Weights of a small GPT-style language model, trained from scratch on English Wikipedia.
Size: 16 layers, width 256, MLP 512 SwiGLU, vocabulary 1289.
Architecture: rotary positions, no biases in attention or MLP.
Training: a variant of Adam for these matrices, 388M tokens.
Each number is 500 + 40 x the weight over its row's rms, rounded and kept within 0 to 999. Layers, rows and columns count from 0. Numbers have three digits each. The size before them is the row's rms in percent of the matrix's.

# down: layer 4 MLP down (transposed), 512x256, rms 0.0393, rows 261-295, columns 128-255
# gate: layer 4 MLP gate, 512x256, rms 0.0458, rows 262-296, columns 128-255
# up: layer 4 MLP up, 512x256, rms 0.0454, rows 262-296, columns 128-255
down261 089:548559561490503474484562497562527519532581433485530408445573504457509475508499520507570436490522543460472449518476529503477587476453496529491468595508532513443525521494465540517497450528569473526462559391446507531481466490546499502473509465560497554494536455492493473426537484568509537593500551500504465514506456517458452563540464489485562506474500524505474528511520412535504482528518
gate262 094:466575451454411460451506540475489432504562450508535490421539477585463459413495495486453539474525496486478496561493499505530446507504521410519510483509464519420512473543443543477433519498507477514532528487458456456514430502489530493467515429540509527516575511519576473509533474495481484407446493578538509508527502553483430432521463563495556439537472572438441525545577504475471507460444
up262 083:489466442498516499451507474478476465517518505420488548549500499458462470496506499529438530496517500521524446450572510434392525452473456480465473577538472430538481534492515473487494447535545462428526459482504502515482518498514487515481559517474502465493449536526488476540499527505506534512551482450472552551527520530513525535491534450558403495479546472446506447463483498480563480444567
down262 093:516488512476485526458548499541492476528498474522550521515482482553450496537522531544445550473539476503448556472535507461486468524537463485568540547583506546516542555503489472489512507525467481499517477461427465500430468493494503519455531436513500490536521555454515468489510471461528564450469449539455459503515493602552486526559495477549438417480475538520515480492463495450553537415504
gate263 082:497439444481498581499490507562553534484545502540438574546522454498514476487495477489431499503508501505560572535519467533472474509487447541562490453430464476485519504495550477466447457471521494588506513518488513491444561553484501471481404508502535460500514491562500438548454461532493464504545431484549572492508608460449504501499452454574589517550451491501499493512469481555564508544486
up263 086:569493521558549475546504424457455506519447456550540502573429451524484569552555492505578541481477503444501527551467517473504470410466494513427536541507532532562432496527468609544560533486569480452478547520568502504560463500464409493454442496480523467464408529510546575587513478526458547558445490488517470546485449511513486486421568524505474519487553523452502460536464481524454494530481
down263 087:479512510517479474462511470514502448593479554542501477551469486450550456498510473528458456497509429507502503569536544532498493485535517462549494498517447468490456475464480484537568537502463457477551460467423493471517508450531472456595547520507481525527542462473567484457555495484552587490442467515576519543469516560506509596513375487563480533531527523524565483482484524467491468454457
gate264 103:541510578506491551541567497472514465550502509551561531529504479578542517468487433573494453489457547550519515582463433472459526509536530499531510483489480543457520552581520397467418534471460539544493518478519512464458426542464506498428534486527483491487464549506494480446447540478500516474507482512598572566469488527488557516496525565532509493485484492473472417462504505514504475531509
up264 103:483552547476545558560461505502485453541495511434530451519496483595516473467547551528576529513550505450562530530489469501441563496445450488499482487523578467499501479382483485548474484504493483511457492433488484458508576532537505458520487508460504477434491495500479478580508509521459531496510520501547440484579515496468565532565483454555494523559494528523426447521507529503482525536590
down264 102:470459505584384498499508484454491540463375535472495462497475497596486525455484539508438476486491602555490531449552562529426517504487523496522505476517470539441501461512556500512540475547543491523524495471510491503520509437514467529456516472492509494533484462519509552499509500461441520529550479473557508446447530458466493552524560547535505533529496419502421510553537430558481518519447
gate265 114:525462451459513500431443402557500497486470560481490432511572511609453533428415584490533518457483509539527481449510548502482439537446441497479531464591534523474523507459534492576481479536428524510508444460483484498498481444480467538481516525491507490474476492452503514522499523510491477552550484527531485447481484495490503515441450464484540496637438506493483455562531503540523523491494
up265 115:482509515462565514521475425488487573483404498473417474560466576490559476437604543515540426503479467485540473473496516519479450486538480524539491497475541513484446545547577534550457471443536500514479502503433472500461584468524485461521592515449512428502560457483497484526534451502480531510505517524509458502537622536471418500511519512490495502493439439530534524475457455457479508555491
down265 120:526549450469542488555554458488510544550452515498537560503463507458566525509501388478491494513511523449556456508496484500575497449462495514486424554570462529487484540564500534543468446464527448470452533494449459462423490446469537479487511460471468486549475448446473425492504462518501513459512543501510528558537562460500452415499553516485436503502526533520525528505462500466500556480541
gate266 111:453520506403521561484489493473544534505556496518509478558461530524513518504446525551470524601480444491494521482533554518499451444486463430500557465448547448539538414477532494583476532522501564493547510461354492493560537448510500440533487529504455468540475483483524499480552450542512494487537460450503515535543443454444547445510520430530575449537503515509471452499420558445466524537447
up266 112:553507537461540577526482478477554486506551501546526487488477539436493515544471512509487466563453402498444567516470557550472440405530513435521549425434561485532542440500495455605476517544528572560511473453415507501533474488547447491505530459484503477547449454507500478490523467503458454457499502487515489536557464459495563440455511416500483459458576483533484425539499535487417483547438
down266 103:513471499509478563506420493451522466453548484522553534539487513490510495472419482588472511544464457556485517532446520526488418412478446435511533485406564476578556456518541466514546526556447528594524541503463489435545513483565468423455536457522483446497499471535537506507479458495484508547465520464464530513526402437522523389505496459523442539432481511492446453498470465488425495556448
gate267 112:442500519526593510484506471473482545470432566481506513515550509504507514475497445451464452418470468443542473501522561543444488476561591551510523520514538484474588495539481479549444516452529477567608526545551441477531478508519549563501487447471419492521506482521534493484496519478546533556516481492503533463526453490490515528481478564504539556517465512452482478511438437510404501523492
up267 105:531509560569517554547473485458563541507498451479439498547554463529560485452525541526499474530498518421583532514501536469504480482467512439520438515440488505511457477478523492547432544520418535476520493455508490504475526437428492512490548489485451520556459474493456544568500474465448518560499462563524490524568502564446517482522532515519495502515450478447488524465436408446485436500548
down267 119:532519498442544544492573498552533525521508523474547458499521477461553497484514437496441476467472454538463430540537508425478578555496542571497497470520552441511473594503451439498484444502422483489489415517481483510522516537470575513430483500502483492470519520421507502501526503525580439473488517468502458540460543466552522598498505422538466474463440460504528480452470496496527543624458
gate268 083:564527528481536560424574570543516583504442450471511539467558543462468490495482482493498454520552557533530509490481485452547481524552454538432519513528522516493493565496508451512555451445520498534477493519510495449486501479499479547504431575569476516493485540510492445453509466435497436486498483531565486553472499467519489496528480453512460486555475461525527499470511486514508520557509
up268 080:519478514492455454534453501437434457468443536487519494479467444470526483494490438458516457502482485495440483440460437571482477519555554508533498423526493490417492494525525493569443529512481517512462505473438476551507497514567561443511520422490515516481455484532482561546449512478439482504477517518496493512455579559526497519499505572519506504493574476428507512462506525480484498536519
down268 084:533486478471505563442466480543472516506533560615531526481479511546528487458500513458534523548455476486468575538463529479562511503497506490515464428555528511505478413509490455574489527504519487466419513441380471480429573483481553466482488490519498524476529457515501497495534552454570440464506500470499467520460540516534459478537549527478529561496525462525505480500501556505571483525494
gate269 093:495521444493494511549526507516523557469494518529472554536555485510471528507458503570546551562495510521490458490460442509459450511527485488542440495503518467468450493451562472559570497523512475508533467591532497528488463437420487452593527555523503568517516514530469489489494531454509486586450476583539440447491536512598465481422477526554544492455424450547544550531511484459463533588540
up269 092:471507523452525459505497508511446486484443495502489548479480593463471445453469543529540419535499531456495495496425524526497486482545539566503469494538448495506520495514531494550589547550495464583488522474496454440502465550403469470471454447533481504386482492476533577413464487480527578513495528562496521528467475515504405469508571555507515523418524443471568522550538480542450485518459
down269 095:533497529549567461546530549532498497513496429493477480484537500499544518508450508524593480505492491425468438485466563474533482548545577465490490593498433414439483497532521513502525513539571456569515580443449449468480496520483533474526505507529449561500483482563552559506474504476491499518449495522502449528438503482526410456525516510490514511483453459487459482524533554584493477499520
gate270 108:479477503538498520499525464484537495454521455451536561497511475545477500505533598516586454508494556520499489519456473439517469443544500516491501438516540513492584442545518467499551545621487513555524490475508528492492532487522471504522495515515526529461427470504558476498510466507543528558507480476520526545454456501556569502466466537491437465466535477533463480598496487537439462493442
up270 112:498520551508498527527487470491469514453593508426562518507545469532506488540492474530478458503464487611549514501415519393487483435555425528499408443521498490480519446487434469555502547581514500513527509500567489527520523496477480565558503501586426527488529491525553462485538451523526544535448507425531463485503447492505529480516510537461532503450490549497435468565432529517402533498441
down270 106:513518549577526540473468461535484488463547548429515509516455511574503468554457548492552518499479527596526472465468518456465483406565460495478427475552514464456573474532430495529517551568443496629569567483535497511518551536527439487488494468509490463456460512577552494552529469501512552488501506470424516489502499485552499476490446486491481514461508558517459441584450531572452478525397
gate271 092:494498485450468476485508527496574503490494494505501537463489572405485505505521456516501552462485555507503464549420528498477530499518519517437497468490516425487450528462447452456502450600474503483529571453522535527488407546458508547492517542487452555519429560527466405475531492536534586505500523409433499427501425461464433526497490499434491531471569532511495473526519504456452482542518
up271 095:497480470483544555448513494521527522456468495565553538493509539469446498507516515483510602453581469559509516521559553502534482505529503480537437502515534493468551479414475388549487509553460544490503407460535472498549446438429601483559484482503513525480461504496462480511455494528571470549493487501515467511495535514488473612481532463508414479524477492459492493450519484479474518535509
down271 097:461489491515439487488505521510537481503505525565485484543499486486540445461467505444417465565496475458539518490539572568468519456422442578524493510490531565429505508529519446494478515487506470434514503430597413545528482523475555539552532522541486542545473576455552427555511450536509519503472496479498523463522485460477544469520441489517435527481531417483469391533514476497528507490472
gate272 100:497512545534526553490500504500543503478565501459534526425550487505515486494488487432540462476487585480470525508529523475489463502486505462425456455494468499421454475531493493509476461488528553543529487477468420489472456475537490554511454606542564517441463507562511511525540418478513452518517425551574456509452521623485524483459531428527466527487538544461467460504571555525508465520425
up272 100:460532444481512506525489484473440513554485497415537517474511507498490511483500543467420483474490490367502424454488502521455547486467526397480535493469487435502481544498550472476503549564473487468516537453503512468493545480532585465479506505461455486497491467526544442482461471461518498547522546515503536495449524525495503505471426492508448557441551403475518510529518472522526503603488
down272 101:504517468537522528465511512474486488509532520564502543521568473511498519464515531440523458493479517575486558459437468479483518485501508512554488402490472456515495497562519523444506478519577499501494524493483539548510552470493582526533416544524567485480501413505548496549424524467539418418455510488498516529492474491462517452462408483522583499523579432463490445450486569479501479442443
gate273 104:506497488535457534517455531493502497483557540503502490486596490559541503442434506510478471406485529592390511489464475490511489484588496518519447491629552492502506507537523572515557502508496482515499476487510518515508428462568483510483507515474515550565475473548474472429455447427504550508456451499552523540481515496567532471506455515414474527504460469496480491539552519530545538453508
up273 107:446471549505499454522432490509539475505485559526492523441479457547566512448506493511454431533552549562456521477507507475455430531466500533475505568516501554492416501466445431492494479469540483528544495478541507521480562523505548529449474472512542538466483463458471559423498495434515450529555564506583507513420495503473538489469474520495533444519484527543524485479525507502493524462556
down273 109:519480563543470512495520514478558521541527526527426535480456545544512466448566552527490485566533517501542517446556553436509547512466482490457521552476496575515442401508485456536539518517485458433580486421513525530491423501447492528509537537540524592514477503509455526462500510456507536457568512512504529525516463504451447445570510559500549480490488449540494525480524464475568538480481
gate274 086:578520546500423475534496519468499485458458494559539469508524519533521467440454524504562512539487454502473487487552542470569499470470473497509440500537397496519487406501471509541544497455482498529520459506420430429437488528460512631463537485467423533491501522487509481538554480529461429541477445524457446475500465544555499477512445513462447485505408505552544484504456443460496526450564
up274 092:567561457526524520542518520543424520521481475503577491417525555526461535487521502554508493464515473526444507528559464510514460535463471485502548460518482478517473534479526516522525510469482524410468433530528488480487416527497601618543502537474452546470475528502470467453548469506535443500509501495515487441548474423531460516542486514473441505525486540545517569499525435477459512419536
down274 091:415527529501497512469547517450437471472484450519551512441488444501509516477462493509468480510397508527487595513557475521503501550469482482395469485488485491517479532557566515510496477512531468469446483530501447437520584501533507575516446492523484485483443528476500427465527511571527514515501521526577479502530468507589507550505519502542463508489509479484502511491454492487496566528568
gate275 086:376461497553495445536485528441495570481548453446500496472497516566483496474399476470519511501488548550413510455557463474506470448529550539520463517559527609506527512559480499535535449420561501475485458477463515492453439507434447470530465589511522560574431463482527502469434527485437470502526509496514483503477495531542542534550455449447485530480468508556445536508500502483509482523541
up275 087:492552476539492499514533534516575474531476481456475597544457535473558496456538476475504522545478438461474467480520523451509468439515522544508613567528454493561499560560483513524457444510555428498480469543563492468464501542501593491518478573502522502498455545516515476458501458510512506474483556465416539524542532487539501519554523521567440551467432500527436530528548516505521531572441
down275 094:544534509497527498535504501459466530478511467469503484549536492484544464443494475474483566495485497509531497522497541498533502454497579436498477488562505519469530574501443474450515440534495495505488459574482476472460470503534563468481513487558541563516433486485475530474507485470534466462481382481499510505552532573567506541529511389387537465509432549546462424461536517477439455541539
gate276 097:496524503515529491516556414526511561500496487622412474454517468498516531511508553558580508501486481518497507476552429507557519569490497511524528504509538467580491477498467510494483496524506485577531472444478510538464475440363488517544486480511492472482542423491470442526554428489495489414493510524542499476514530457509500548520481468508587522470500515511515500482441555503456603502489
up276 097:454509535516470470471514504513507518481515429479503473425495463578493496461536534482553434488530460413404530512476427507511494513571451477503479511522541468516471496471534468512515521462502536505493496440419572564476486539549449496572484591513487484481480518451535442504487535524513495398503495549573512510467547543515420520467504496488448511560538512494516539467537494513544568524470
down276 098:534499412554486467542430421497507465390464458506519508480511520586467535496468476501521496449531521529526436502535453560569475451495552510472461495482507539484508496477482600449563570531479458480525504489531522541555526530504446456475508509526466454499492434436452510526456493561463460503474495446533501514471511457532498494426496443535457507510515556455499518568520469504498463488478
gate277 100:539474509407450484491551492517557434451493429500532449593461546529533409485532565493506545512449533439516515499533518513501512521520528489481427488512559508462524463477408501499464488545470536486488525500490409477437514477524497542490448544505473572480442514469567561490474529492515452529581596515502519434549525524479486529509457503485468446564491491543518493449504541512491489490516
up277 102:404511557462457493440508465501400500470553461513488492478497476510459491556477512463463380530524540504439505505457419465505507492481504482498436546523483507500464572507521466490471549464539592489507432424465547595502541557569523419490461550545532518531475491469463556513485502521495509478443509508475491567511496401461456483451490525469558513491528502478478503453544503536582458532519
down277 104:452463521459532543471518493492517571530547505564484519503537562480526440468516539548513422508547519512470476520469436469574514532531539489521507557498513589526530547484523458474435542443564524480527463506557529536459471546531507456534456548503560442474535510516520558554472523426482599561455542505495474538525557480439467442508509543566524452507491548498514558528449548509495558485509
gate278 099:548526453457505527473531526541433536504518467463476526482413442482489475439461482502518546454550465538523493547524476469494458519560520548462482493494520448553520521409541424480468471502502499489496523507469540542567437494599565547516509551540511498597544509457517493509515539577483461524443437528464574493427515487431462505523457517440527472517476526481557532514539487511533508457498
up278 099:513473539505506490510523544435498458463480538397514542502491533526411477472516488503428509470504483522458519490482493571541512486513504472509449510475501529450555527496513544508509576541493499497570561532505473484556496469475423529515415469505470520516506467543536487515511513450564561546558566538489445569561588528467539505488502545471456548554524454516489476514511547538540460495462
down278 100:488461503552478513582572520467498522557537514481498559578487513487439467477545434520506524497519542384452542521535492432510524568460554469527534490493547551510526519488549547494455472517485511522550431521527495481513406530489521527479504506487468510446479459545455492477543484445475558520510604472528469540494531461498525548540527463491512520498531462575475473385443477504544485506560
gate279 093:498502500527569482513511555478498550550484425458485469557559551521458440580512528499423467455561528507526540433485486439470538480499443533484472552508541537541454509492536432481473506460546443495517488528502570476516508478561469494487464541476502471493530490530468485489455568487571476421507483541529460507507545457457492525543522460485489493456504595491523534494552454540454505572533
up279 095:477552513448468519554552508491476463422475601481574549469454549522514539505577462523515473455444471580447557509448490531516451572510578423521490449497506424451453500478528553527428519507514526524517500460539428510480493453567490542451499497475472508494491494469536491528482529490553536535450497496535505507546506462473466527598488505517475485601537507434491448563597565471471456595440
down279 089:496476523510532509517504460511509536487525508521487486502491507501513443496511491449486440551565576476471526491488480509500524538534463546517537465590498495498516493410510464534543488426536437436561440448467534567547537504475536568522478530545492570509528463548448524419480553460528474509550525515474499485517542593441499583569496495518506404505506528533523483431529475557500521505534
gate280 105:513573494461607467460469540490448521542513484496507476459534502493478542478383527458577479488543480561404468503477477493472507470525515557487431472557500491512537513494459526525435469481474495468517471506507535492383535467537504474541422424575558502518511534528514540438492524539544451534495540576542483522552631509555482498449518534535517485456493520525531531535531515539563498519552
up280 109:504499415499408489482503565513595502468536530566537560486517519427513446515498485536462461513491475512570547489496467524563460563567494521464497544502462487557481478480529482481503515477547503522497540494431529535555482546527536494536414471455570482473542533486519497538489452430518558460492488548487471527526481494455425449640498470552518492530514558514470472535478491539529538551456
down280 112:492500527480522578591476440532537460447507409453528523487439482522472461554481494528476497473391455541589492484515523442562547506489527440468492456461514493497514459549446519502544465495480454554430506551491506480482436471445497484453494450466556494496499492511452492507515530462493513517532527502514499558499445498576463551443510372440454494456519499548462505491403463528466429547572
gate281 105:547457581540485557615499522453532500513591439530571499502503469526481503499560537528539439543479429511455493494480563495446486536502530462481451499530526514463471499531503451532466510416491489465533514454535462471537570545544527525463485540562572553556474573466455500469469517551520458553461479469547506510504479579456483468492544510521529466553533431623487493434487441482454510516535
up281 103:450516498498544502462449528503504521523493565396442513505479482471473486536514452442471549477475533559500485542463469494524518529505501504552572452488508518477551512484476588425484557514443531485487543548534499461484548501462569438543518495478464470523517510591570505556507440486503491433457516425491532543475548537547467501502464488501457553492487536442495529527470484471470542490427
down281 103:501612458440578474405493488526484524507496535448481491520495467469461518487450433479476519480520571505481555502443414441526510439498502458505525498486424494505516536521529546483527479497530511547478512553529533511481439507479512463539520466482425483464549469580508519496486440530509512484445484513482453492543550510580487567553440476505511445431459587463563467588519575464522474465501
gate282 097:561432534502566482540556479410449534560507488503510507493504523551549481522590554493520525534455490488544560486476544524512515463464502496554435508466479515477517466567445484527519447488468547495496498491545485515491539436427555545469550514470534524500510473480568436502518550458536592378476522581452437459526490500456586454478486586425476543548419421528428499491493489398550479437472
up282 094:474540514418440489441466527531526478502499507505484474493462483466432581518440474500433511487521515529475446488524460479441481551542495505494579533518433472550490501508523429505553494479511474482491488478494522511504516514562520461520456496555497485499507501516440490482503466537528452556552483451505531552471466512507454577528484412567533504388523579438586490538521544563425506556575
down282 090:535574519431489503422514478471477490526542474580497477512547586524531510485545500460456528528477486468507511523408492391559514555560520505544516478482484513515452472465548462441492468458531524433539466454523541483505462515465481525513454565505531613530500436465538510428478469506480506461463514518475510488509522515430515512560477527529504455521546483482586499452533513481512495482448
gate283 119:476467457423522488497494531492502566473498452575631475498517518541487525546513523514534506474479492523490491477533497494469561571545569488525479464528431492459428529481534526505514519500572459517582497460573479557457447433470491489491548502513528524540522481441540453470499519481477514500540556430571430508529453526479508472490448487541553510502440507451432476534510495515447496470461
up283 122:491495540561474551476513467534525444509543520432384559487521500442513488496457483507510513483531472494451514493494475482523496449413452452469564523468576525529545471476425458495532516502448515502410425555418514500548572536522556520491485541458461494476466547556434564551459523505477469513453475568456556501485545500540498533493516537459469462484569457534552525491481495509567506533545
down283 110:465508582444511537471558491506516489588524550472425528507533496450504465465507422437478532528555481450483569531496551447495438477435501479473525468484535562523500490489573448491498452493503566438425487492514475509549486479528506560490436547482510504460473568501405519474535514521483470516510441522472490523475478493454529519480559531444524335566490483556515524480519533418526556508535
gate284 107:520541577494446448540459511447548501534520491381486502518549484491535447435529476529483492474465515522516462498533509474537499460540492492471481479503515468458498526494463527497555499469541461421451444509514555488565516521457518526489508475523512499510462488504530482460550476530444540566478501472416436346523562508508489499530456574413476546527504407495511544503437492464560535513491
up284 112:528505514514429495471467568442522446490514511506441581523544505480507515514508469495487543473451512594475568505448474460550497464521487404499537470442515440491434493474502478501458527534465488485535545531483506470551443536501490442470514515497544542470444515603451518511491490455548488488471547475521518569545451498485475521456506473524487462569533484418506514520481622495422499468442
down284 115:499520534476468471506430463448495539540519555517505515468447509520491569460483502527511621466467494560454484500479467474510528525532570497457560434471520496495420521415413509472515528507543505611491558536514524459501449469493478476529525496543555553490452433526433500474451523541477480489507471519535468576570430511511433532461444425528511523498487518487526504462463567524407464528452
gate285 086:403500456474470472492552499493454495470522469494591496499509429533490499526522453494504501497524612501470435559506440467432519571477460557437488462571434546474512556537528433535554473482515479554481430500548465521471454464480448505510507491490525564495538507510559526505410471543506441488562533519517547522518461549547500475562538483456507472454499439560522537576522439514492495447515
up285 095:434557434543486531525513523525477576483534518586496485438523535486486553457483438528521523528599536501491437589567516455443459506483452535441493449497504534542526468493558549503520528519527559462451558520505475536455500519475484520495466500467509508566511468478496525459512463546490469494519573502508539461509495534566513550451443420453502514508485432530476592565429498467472467497476
down285 090:449451540478493417443495501590474470508502451526504456470542491534514562460526525477516534502487519395520472497486485467429493511433520508459516516493527518500518552521508533482457491465544541538453420546561523522488536529443524454471457506499502539389566570528497549487514547461506438542436509515580483488448460499481588444538502518466528577480503424545494520542520461546476419504458
gate286 110:495456503466523552572496512492537542588512471528449512478559536526545473573542493520468519557470495440614497482492498532455502519477483425560463436521501458494531515510596480483473528480440509474538480477439487491529583480488536536537487503438435515469447526555530495540527470530467502516479541519560555531545547531430536418493531487513508571530455403469492524458516510460515505462501
up286 108:493444511516528542571449539504528511570525461513459536457480563528540464555552483539465424510473494482537518512487511498462508461474456462550471433527495390495513482487585440442480518461467531534518478462509527471546522523511507532521462491475449516456418484584531524480480514552521456531474555498533547518527505452494560388487488517479480553528484370479466510461487504455485486468497
down286 098:501425513560543479512470527580550542477514441525465492507497442508517477491447458521474438503472455544523488528488453527474472460381502479489510483559543460482493529495596482499506528489462518564496493526479528560557577486507499528502494431503373525448468535576494475555465504541483517526485605491502535502462510452548537469495508496513547541467479476530431521488512458527505509511526
gate287 092:518474540451444518540431429421537506544441539527474482490506501487539465558536534526518540532473423469462507488496514550513493482454502490564516526489502538594480478545483544576464441511457470452480507489453522434470481570467419503473517494504513455569433488506472475527542547527478553452478506531445565405523545494549502519568519439544485517497486499530469493435497479504469545458505
up287 095:520445479482558558554446501482442467494496481471490502479484554517504456509490501524480455536499455551422539506486477519516521482560558480482517491528542482500463529497464516560488440512476452495424495443447483506539522565569464472449467455513508517521503493577504467531468467502511487538450489573484522437449558538533556475482501479521447548461543400499487508451524585536532540548506
down287 095:532500500475476550476495485519498489441528473478467473553514511477493527534462536523515552501528499494482524465506473520554523490507481508457523513525520453536530511471503462470559510518509496530484525564546483413536501490490443520573493453536476495498389519444513484484466557560551516526519488495509490474462435542535520467443462443463502466458521520539538488514500474515474559518532
gate288 092:481474547549528469511510466529492481482550449432458518501501504539454521493481546495541493502431463537446522439463524471509557529507427447503540539487539471489464502516557538395443442477491497489549444517550441537485492453476474547531516554503567546494503559470472496496511553533493451488563463454548491485524551529430481461505520510597493476490514527442577485498468540446553490495480
up288 096:524526488396459578479481558451482529582559524526539435481553502494531499512539478527532533452582575489508479547521477510451495553446617500511448419528482568525536503502467448557547563439551534454417441491447490503488502542485495422486500452489447472537468444509565513457466445432486483456451518552508509475448485492491485480461423477378530489483489473562469474556487531467523532534511
down288 085:497532487392487530453551513499474493581499583533468469495540537525451469532549493418507477480527450457484539520524474502536517527545501529526459525497536462538424460508491478530536512471481528368469439489457467535521532471515509517485438495514491505536432491453524533505603459505520507493520424548471558454523535511443513479469450505516472437582482530456553496548578478426546517463460
gate289 102:464547547466436495442454474532468528471454484542438522480500522577534540480514501594490525484535471508440515458523495520526490500511565488465444470510522488534462454447537522426506401446465441532485413491436413497456525533552447486472521530513566496516470499480496470459493487519532487419476483480546462490430511488471477514450546538503490516500465493484555497471495525438473445547501
up289 096:460544522569454488490495473469514501448531506471455538523496487515493445453554507543485551462525505564466582456479503564506487478466522500463474531519531507519453509483531503437519417485490451560551476452451463565478486540485504487489528508550555479491471531583490494552505453516501468407499465445460485471498500477520484543454541584552487507524504473513505484492543561499456510565537
down289 095:511499486601473470562508519488513496489584464502526560468523479509516510539450495574534517488542522528528425517466513509490492477472485564504535554527511500501547583468500480533511534504472503557487487522474510458502589462484484489498510479487515458495492547578485446499424528517564518477553471511457502471502440475533452376466563509510501549437478463469458518525442465553460511550537
gate290 105:494501494440487489510513471579520535431523505526503528467438527478448555526457458533482479477484454510462450537579490537527533451517506589478532497492500525506525475539490506506527498467495505569522612461447490478424511454447528518497483412588469550490563481406556438492482487601503486471477541542421560439480428454546518530496495537514523474442487513546527461518507507495524531579492
up290 106:455499475428456528453483483503481535507490439508548539528439535489481551459455520535487467532494447423415468519528472462494519505416587538453411487450495468529582506481507458475510540509460507488518528515458522503494440520460482529519430445550505547490453447456552504464504422542479492478519507553430523381462498481482478511572494597545560474456464497546504539562475479463505445543557
down290 106:472547473562453485529556506477544528454563511454520501464459436549545551513420518436455442571506516457529515562509486601528436532461479498495554576470517517494505564489485559552488522519506502547526584463552512468515513555463535466478566522483431536491464522504418401520531551480432524495500488417548448526465514455467517516476453544471508480467506529491562507512479482545446521523566
gate291 108:519547457490498569478522507529469505407547530476522443480515524510420579500404450449565467517469514524418511492517453519506514436469488531503496537549541479554537508438505479504485470562571546573494476508482525577502507491554410533474414494563520547476492486509508489468467573502510481511515566509507567487489480452541501548457490510456474498511510527501554486465550566481539559463531
up291 112:478521482525416577477532504479490489472621430448545513511475560454493456495472465475506543506427543538567573524508458545496477478469475480481532505489486534549470429452532535476473520550551485452508574491411573503508412473458453529533499502496540481503470466531526472520428483469446550470451514552502474507469398419480529580553532496494543527459553542533512494539522535435473537486417
down291 112:488513444541497526532478492538463513409469458467509479498479502523558461526499534522530480484434541537547475513495469420571421463526475480475476475529539442499543456531470568568531448597460563520481550544459503470533526512519496491442487554474514401480569509463470499531464467492420531534494527435496495522482554475507575495539540406548505542433469547530495490481487483603449484516532
gate292 112:514498478507555495437529501480475530602525545531513458446481467544463546522413461521554476426491537513480482525410573472469531464540469524550492488572482483521526618427470479488541472527466517513545420515519500523426509472543507529450462485542508541482514451458484515403468541500482434556572544526554494496517575474476535445404503465418562517464525450550474487541524561483506478480561
up292 113:493511521471569512551483559476450488511526612495474433463538487537512578437482519477511527442506491478396549537508484513511525534513566479479453512487537534491481472541452458450499513463499504493527476469498467475476550490567465463506548457498531618486506475551473480441513528441453437568468466485597452455455573582520476480469517568518478476483456489568500513471521518449512515450515
down292 111:479529542520493447448538486439526536598456560575586465537512440542494545573533508476511498535506472467518446515544508543465524489456469451478494518498520533525486485477460480483484539487503507427508432436468457596463550523492508531484543546505513511494494445458512479406504501447504551483542519537524484451546490499505478457458528593547487528502519414568520482506541482454567559349456
gate293 101:539428486495444486516477500415417452523525448509454576494529501468501578477476543513533478495517488480497522561490539514423488499526485530466442474475540503429440539535501560559534465486462510479499579493488484465491520453423553528482466515481479530468485516545492501453480476510470552555432439563467465466494517511454513562478482515527437548595454432573408488501611494462489469530556
up293 100:503412482526524545516479545505572485489464514467516480487523507519481536571528520555524544482463508499572468514462572486481502501448464444433576531504550497535564483527523548406546493507480472468502514499462492418486472531493475484479535457461495467522440528553514437498478535520489545484536551504616491550586486551507502494490500463493488480538533471386523421501504534542522463447469
down293 099:515467495418487583461461468486466420561463445481483530504510530435489529529578465512500457433490434452529563497479518591492540488459524456402538496436497468543463526489511512474524550506448464451462568456478421553472480476471502480560509449517587542534481449456476512558487537562532503495483488472504493531434445569462507473502489537490473494541562487469550524496547535459502527460482
gate294 104:493480514483469487524451534473503506541504473498472489582455526582446471481460590516461487500550432511510491552454534494454450489508417464504498534488514486498502472512558531536507539513427493508481503587523537551560554527528547506523472521434528532541550497498518461445495540484433528525468458582492486521495570486478584498571502522594496473528468433529503498461494456451558479513485
up294 103:574480499520445436504504481549546489490544533575488558494520520491508506475498507472544417507528553489471533468511513478484511478505497470520460503553487486529452464596442427531540451449535417432460441462428521526567518461524461543520559561500500421463540502485502478573542513488521444530538558498520490450523518554387467524518524520477430493479600509494463448515474491524535480538459
down294 100:478458477538438547495533552434519520554571513543494491460556518555438540494538491489508424482494500475476630481446524518562465568538464494550460471488480536429503514533513528510510542519498543413455600494489511497507482478461548492454468504489534511540534446460512559527543483478472548470465492552583503473532445453499580441514430483552499460604449410588466527464523492457451483503461
gate295 098:502455489456467406465482551441565411527511547493492508532522451500498528544554505529455517499491508533530509447493556460527568519470558490468478503517508522477445450514491515464521475481554533444548520542487513478472495457422586473461449524502584494558502549512474522499620564475406544509490531450474442560501487462519544494472524493517481471559546469534468499536452526511441471506514
up295 098:519551481568544577509476498537418572509436491464507488515516519464464539461415512513502481493535484504469480535450487523479429464521442517499499530422452476527589501469508505501511532569470465563475506558504462497539512568478481527541546452484435512404554502442463504493411454482547536534464510548526540444489520560428477512517502508446516514414460504446511539461481459502495509450489
down295 096:487516529464527573543568450512459550535476469565555467510544548532501453477505511470463481590488478536494574501475496505492487537466443507519577408430466538571553549497474463467476502501515483470515485530492478539475519528491448481467494466501474443474520489526559448498461512501475455474475416532463568428485495547417495559488477555464531500508521433506523439494527507545486536491426
gate296 096:476469542554525541572489459471502534543539601507513498465480503480499416558522529493510523515437582539466521581422603474442472391569536460597490507471569542525499515481475554576540531523506524461512550549530545501504481484522503510527408470453521558475589464512539471547442507539479531495490459574489487444538520434505566406504538471463564481499468453468486425501474504466473502496422
up296 092:524463460559489549517478458441491515523559478493490540455552518499581410481519511384462493506488581465504504541483544482489536448518547471568541497438560494490511461494521549546491529548537524533495557555569560490464489505494480482568470492451492537509520507488527493527440496458441490426462507520429563522469465434589546443528498407451581455469480461560447464452513512455473497474486